{"n_layer": 11, "d_model": 128, "n_head": 8, "n_kv_head": 1, "head_dim": 32, "d_mlp": 320, "vocab_size": 2048, "activation": "swiglu", "norm": "rmsnorm", "norm_place": "pre", "norm_eps": 1e-05, "positions": "rope", "rope_base": 10000.0, "rope_fraction": 1.0, "qk_norm": false, "attn_scale": 0.177, "bias": "none", "tie_embeddings": false, "parallel_block": false, "init": "trunc", "init_std_qkv": 0.0501, "init_std_o": 0.00755, "init_std_up": 0.0501, "init_std_down": 0.00675, "optimizer": "soap_variant", "lr": 0.00378, "beta1": 0.95, "beta2": 0.99, "weight_decay": 0.046, "lr_head": 0.00903, "warmup_steps": 200, "schedule": "wsd", "decay_fraction": 1.0, "decay_shape": "cos", "final_lr_fraction": 0.0, "batch_tokens": 32768, "seq_len": 1024, "doc_mask": false, "train_tokens": 190400000, "steps": 5811, "dataset": "wikipedia_en"}
Each number is 128 + 32 x the weight over the matrix's rms, rounded and kept within 0 to 255. Layers, rows and columns count from 0. Numbers have three digits each.

# gate: layer 6 MLP gate, 320x128, rms 0.152, rows 224-240, columns 0-127
# up: layer 6 MLP up, 320x128, rms 0.145, rows 224-239, columns 0-127
# down: layer 6 MLP down (transposed), 320x128, rms 0.133, rows 224-239, columns 0-127
gate224:158113158088133100137115156166126125111166119093141088150176113100064098115099157064189135116158175154104156160127157156142062121094119130127119172136154140114142147163125164129132156050173149115094136080158161065147130110136142132127163107063119112109134145171090089117100138087152148168142136148072118084104155177174163139113101137104154101089086170063091177156097195120182149122086
up224:142105176103158117124068112199127141176121088104137103220128143158137095121173149122085170190089154172093072087081148144140139140121140143086145135134176130103171105111151128148153171078082091127097169149136178108142155154129190110132139145172141153099179099085111109080143121072146148094119114091136116138130139121229075139172120114147120084072130131086154167133141138155133123122096
down224:151088107082155119155076159126169084139098114197159088129112143159091096137152134149102160153149100155173124139191180154109164167145095081143083083086166127123160117117172100149155126078175133158165106159137144137087126119133105088089115100125123151124088091134088117177128088148166094147223121102192122139138130155137108128099123154122101117172099118056166103121113077047134171096115
gate225:117160143160148165109100121106090174100148150122152217159127155111115086088164076120117138096199144046110155147134071146147196117126106085153134155183089159094120102154176164132140195098148109155100127126123095205164107113140090177129138090107129130126099157099090126076098105090134196184134055113087125128150153136109103122128160184063165127092159168095119102166136129145154141119167
up225:136068138113067126059088189160130120131166118128102150105107143105100134129092126138171102100108185130105143136113118124154111217152162167117146145132114180079122157177177064165068095212134120210085087092117127106120146143190137154099103124121126153114061114160171122116125102108171134096149139103159129117154130125129122127141086133086114158134219219133165084083084148154124117128131
down225:141118145103082194204199138105136159130129122140143140180143083146155119162075089189157106142158138079089100140122097187189158092133145046091105159102103140141073171160136100134113088090119085174110121114135133136108128106140140094135176109154123160159126149107140217181168106156120075124095189120122139090155105139119113099082198143154110121160123147096106143119145147130071172114116
gate226:104141107062117094167159115110162094196080144131085166115151113147044112162165196147182111131110135143129137091147136110103157169106106207151132123195112121153172115134103089111071119134126141080136188090160183094129130142109170162123131180144145117144100062144136123139106157125143161129175103132113165153112102155076131130205129046106125118152123132096093068125116135161169100089189
up226:160160132115130111101167096204097125121165154125124156118163129145081166123111124127117159191097115100127091108163143123119131140140124110077165137147140131095102056116108153123147113128143106102119095077060122082122149139109190119160173086095132132165185066172113113121196151100113159081180174122068164094116117099155134136117141059124123079108094163098143137077087141161102132083093
down226:142116147183125140093082159111118114140147161142058142090109165095073098149105119144198127115187174147137154146072171109115125139126059230117135118112149162118092119157102076118101093139158128130101164178163139121147170150165120114131100071056097123141165189124136116109118128175115175177126119113134115155053081161137092154169164120091138117132172122180125126076072047149079123208156
gate227:142134130157137127124102167051153119130121146112127109163093142105135113115079221108140174158098100155130197127117164158070131128117118116158122122148153167098164095101122122122142138114129068140119085130125112135063083180077159157112142138108164149141118129107133148124134143089086140132101091119159184060101101187100119157117095114166117189115107132154124138125123141110105154138149
up227:098147158123134133158207128139143109145107141114114115063112165138113116159104172125085199150138150110150127125144076141101127089139137140177100147120160121127171111158155128207126117139086084128132128087134120106076155122141165126158170164126136133202108135137129139126155158101135095101090044113112123127112121115192102154140114143108062149088099190153106134087151155161121164130137
down227:149125103113112112103113134109100141105105123146084101115109142166185133151149109124121104119111116108098035101076052125121172177136104112098097144198125108140015142116097120095201133181103120173106123137138054155170154091097076086103162102119170148119160149158121060139090154167123152126089105100146079114125112205166152130081164139147138181148125061120109099133126080131080160079083
gate228:163159138135125096063073131127123149105183157141155176173043148170065084123119111086135153118088109174172135090148157107142113107154124178121169135092092120110042113110145169156105184111139164136134150152117075099129092231159135125116154119111125033139124150092106138177153094120098129152109110071076092164109083127108125102085093126091094093176126213121140133108102105155099153153132
up228:082184133111125092099176182128170110111140116115139129167073101103094137115109097137116200153113120187197138102100135110114088123148121173133100117099143167130126114184137136167153197111156128084144118145101150144158092222120124169061090116146153075148125153138117132145173087108152059125078128126122128179105139081109110177042108162138143127145082145121117174115130100181113096181142
down228:133129104091125138154121139075144105099145134168136110204111121087083117161171090156133182093121131120126153076087149191099189127107119081078097100082169195097148181095116145126119135114163128126164137139152143159099104193083125168103137099138152112145148153156160059151122105124118102106089137112102134186119181051102149141193190150088124125159088129116156139107113157073139068126134
gate229:135130140156147143199124148162191118128090126183139130145113134105128109088104162108071152114105130178077108104115123116115118122112153065182146101162168165119114094160109127127109129124120114190179133123090120116177147068088167131137132170141157102072092131089120128120083094105144092129171141161127092141104105123142151084109127177140104075125160136137076123135095117137143144099139
up229:137148115163093114121169110165156115129156123108121173132158161089186147116166116107163130045186066108148142083107171121140094172110143109095113119129103160075126145084140154103148127142065134119096146112139149116176105160084104128097186116131119168175112124159159121168057147076151175125109108135085135093168113163127119154078098134132097142148120146177113107096124101076095126099181
down229:090094097109097131133156089112161111120127133135120120110139136174120190108181119103112098136097106174167173167124128093122127130123157087133176171172135134132185117059085129104151115118174094139087126111121089147118145116170122131101177135158135148155204098064100074162140164102120109083136085104102126097092102114096083143132191166088117187192108099131158138110142084083129048127079
gate230:178150130166144170123091151155168158098110153124186124122153146132109188144103142133112123119174142119147110107106110089123108125082127093112117136125145167110133116122146128167152116095105093164212069078129107148109135132159076078119167111102103109081115077117157122145107167110105095103108126166103111174092103118140165110126173111095083144174079122113131113133154131133124135113169
up230:123191114123160113152091176057100185119076075154109150112088123169159156134136175173118088116119153125122182205166133074158133156125151164113107142126142120135113100140107102112131193174163155111151093157127147121115127115151130156101147105129141108189131170086087115136146085106118151130150172138110126132139104111116124158158173078121133128159093113074151171136103108133162178171090
down230:130175118146168105133126078132115125109130127189177176119143140043120081110161092116111085124127145140130125129114143176139175166108156126183127163173136114163131173106149131124149132106148183125117092154102070140109161154152152228056127113149154106185128169106069140144162091133142127106132137127197108142129121143113118171109145135101124192161133195103090137156112121090097154141078
gate231:201094131157138120124175095125126149108110170104172145156163095112154093160101094135101172109110109158095137136147089090145136156184133098129146077100117194137146127137153136116138120092098162111149152155092162187097123121104109159159172116210177139139086147141121139087070115148111167094121094168077134175152071097137207171058125081119121193094186104129137088105149124123096117094102
up231:147084151127142088177102168125067141159089173177111161113144157157119138166118187117097154138111105140101147104118153107091114086141115117154150116144162105146117088183152160183154199073138070106147135162125148064125123121068148201133118083151145155103126087117127092130134155137159122208091165149042117068112124133141160125152130120124184159121106181155098083128134119083121134116060
down231:123159140033152152130132115117114089138177114088174113098087121111133088062118149155091168119124095147126170122113145195089124119111107167158042102087132180130093089084071152153137114167144211080170131103083089107110140118111139114112102110113140123162117176190136141099149131150193114149151097161130157168157150126100086119140146142130118136101192148150143171189120201131140158114136
gate232:153108122086097121125081063076068147181107114138141124128161137114142150099125127151126116157087154151154109147215153124114147118144177149145152100177166108114095135170091149147109157160125163077132150152075133094134136128140131119075138139138080072151090139166112131156109126151151132143117101114153142104186094149124131130130085067096087164190080082130067157100090098085066145155121
up232:152152121077169146112125117116198115175081142124146131091130137125095149121138198095112091125086109144099117127111135139127074167123186182079156112161110150140150144065123085141128124097111097106102130142109169118111140137185180157119134093114051069147146112119146133133110151145177144146178135103133078166090115155180085177157136144146094109116116054097153063125158081052087149161188
down232:126167086201151146086142091201141134157118133121139121142109110173137087166149101087162125098073138098125100074109116148057156093122145101153133108088175208112149115129105092047114180159118179157117120122146152166101148143139138139149111093116183116164142137194141148135140113103079118123111150088171099066100210142098103020091133171091158166159149154148135101099128091152144133165090
gate233:178122134132107125126136117141114141173083173105132113154166131120116123108164141053148178090126114092180144090104177117135207154173127102130108095081174132091140183110076163139105147126070173153101164113119190111165088166128097146093159139145141096157115091163149175145130146120217177198062117124099129195063099081194161113142169179079088159134121129195101153201133154121104114188156
up233:125126090135158119139117166043125135095168187135118161148167140141082116156132183143169188158186072162096061115130132114139102096152142147160135119089139171183171078112132053121103164185106062093102116138147095161071169144087092161114151124147186198096127154099170146132147113164107126107114096137135199116161135138112115167110112155147148166130053191122106091158141141091157175097156
down233:146078111044163109164125108145141100157161125154181069068125105074144173103144144123091126151070111085127170158156160104071126137143110151093119159112153107131122134174104149135123154131141120136143137162118152091187075161148139132126087141161106104125110139117125166054159132153133132207132146087137056148123139094122149137118111193134198073071133140135096129059066171198037112157143
gate234:135116126158172122109090165030188106153118105107133066095034145101186134098086175117159100164124080160124138159108094108149078175177145098143136163188047133125149076059157117075094145154077143106149183171100169120127153102125127161203138151086146146139107087130190115143107107145151117102143105209137155111097102156109133181115172086125146081124112116110101210150135147150155106106205
up234:133091147096123130181157145103190110182139115077185114104123084164179140171132150145145106165121137127149091102179082082131134155127150053136155120129129109123106159104097081084180102067123095104162116147137081116075180099159129200141129057098172172123126192147115139119136120153108099094117141171081115131094195154184132149117077090165102104147131093105091119112167122137094136116137
down234:081125134187182118080133151149130127123093123123096141064146152135096122084151115173155141068138221119155092102102147165164106102081129100118176119110175138153127113172104132133168085133110110143173149094122115155151074098157083164138095160115061134111095080091165146124142139152086139142101108092123183166127098112141115117156168102120105091081130200116123104119125100069139128142063
gate235:166112128180146079149115104155149152125100133042147112139103105159072145147143075141121118055121184141132085168089075167112154084124116143095130084083175147138100088094140098136130133104121122150200110136146098169152143131113122125090200139162094089118209106103124152075090127169151145134145117088207136112103104119084155138090143103156101138126142138135146134158161193185170129152152
up235:113090084104155112099144149093132093129156146098138139129090174088140100098185155136094089112169144070141086156153181154133113168154155175153157107094142133152129158156153127130136105142108129148120103049060155152066122077111136145146148092170116145092100153050100052122155140140086134164191117143146111179116110096090114084177107138121178147118125060140149188152165108110189164091098
down235:095144116139114204158138072167115145149189157135166156113131195166067075104102156179138094138122128133123105138135156169186169134166176085117124165165130124146129137113162126072125166122140086110087165139073121126164104088127122155131152068123124114100152092166134108106073097110137138146060101099117138172147120117118148143119139091167127159145157186093103133124178144141136080201167
gate236:154104145134111133127136144152171135088098147138084092132167145084153142183058079114145092129153086118155138099144146137097150203130151126168104095098073107096055195150131089144129112136126165115072095102083131104127106095112124107135138119174137200101126117105155164174125187124139110134068124118116141137084156105152133171114152063092152111112122124207175136045134140081086170144129
up236:173146120131138167150163104117103133093170108118140125124152159051113104115182085049079053153129116124119131162126140095172103184153111127122104109131153143156150140149150124119096174141142183086136086179077062122167103197135166181091111108105106110117110176154131102138126122188076187179104094181162159122108188126100139137110164113157091116119137105093159119118199128136132084103160
down236:085180103114078092143090169159130136184114182183118106131180148169130178138142154195112139086111072162138123090168128133129134169145183114117121113153164160130103122066160145097075132175113141090122141111147175092087071124124087055139146144153178079199142129131161111137112139092114136146101108133128106142125090121167155112147104097092113119123114137164127170117132106081120137181076
gate237:137130129129096150118148103158087122161151130139030109160123137111125122132080137153136115098071186142164152158109183105095181165098039081116110127124085149125080053182105155135148196124156116095120111190128125114099098131132155191061072134114105125155147105107137092090133105141153155117190127094103091113123090153132241126116112087151190060097143119105141080096122152095140178062100
up237:131155124139119203116176101135142216149132098110111128111213114178164117129122129092144112132142128155120091179117106136135175109123095138155131107121116143141131119147148148146086138108125158105189121112109115171114135133189189161115112129147128125148104148056072090140118140151130142191152163105135083127126109226124104131130176154147121121085134158167165082125098171089096122090145
down237:176163115146124196110135117152197126128140157114106156155188162073113197182126090142159138131112114119157145124108114147157122115123142083121117146128118089115167119102112101111088119101115148110057151127105133038081147094130126131136104109190118178113032120133137121220149157167121170139143148127109139155122112133099067121078107091123112163151134095111119100139145144085095146145111
gate238:153131129130148168140079139139122138101142099135195119147144109124086145148134078186159136150105105121093140136115154118165118116111170130091161119121135130140120222134115048116118129102117122139144132124127169097142106110127127084098114115149112153124135135176193170159165135106149158143166165088168070151163103102069102138196189097136089070148141180147091106118168119097145128146160
up238:174140081149077119078081183091175099136142214142161176177105198120153109066128123148132160074130131156098152144135098107153142123127131131146126122136078153103175101159147145099110181114124137160132169104144075149112081106119170090126157069087094122123146175118173112125151130176125024175152113114164083128110147060112082111081095107205133127151096162132112118124134110131135145148113
down238:129099075137137079121115131120125126131144146154106113129064119155186065134133134143104150137103138134135103115170157061113108068122135140173107110137152114114079106185166089134121140152150121168093134150181119131124130174163120091109126140186098116111092122128091129143106131139119099139057142126095158110126152142097148125163112130121170000151117124143102148097120205210152074156091
gate239:104168102202120129155133107105140091122123118145086132116158143152150074128129141123080098143166136120150107128150134161161141109176121161099080081170140125144121103140127154065185159153075133118090138128166085134149109189123104068107161149072178110071139120139173155119074112150201138123099102144115081168151165152192126135134134143103076153065084103072107171111071137100146133153163
up239:108162120171113176095112143134087151185156080115165105106189075120101158150110069158113141110138155129133096111137187127055157077148088131163167149144101138147113158099152169168093110144142102140145128160186166081133145140131113187143139176147146103157165160095087147147143097180170147110127121125085135116046089170123146127121117100182108115142093182103141166115085176113133149127156
down239:045098100163149138174062144144134130112101081110169097104115156110166117146175154111132088094110159109152100121115134083166143108117078142098050128162136125119179111094138058137089131135104167118078106134115096123092098079153134175150103125074155134120072151083119105098160175049153109142091109115207197108116098099147152090116127133154107164130147166092136175134088139134049138145184
gate240:103106150064131062100103110162157089077065119088148172113104175142118110119130128099104142132112171085121158118065108115158146142080035192091153130077143130124177158134207096145050126128125156106169132144147120158144109146106179108179108078156058135130116105104208160122121094104141164110069108094102065133090177121089107121155190140104146225076116098125071130163174138169147149121154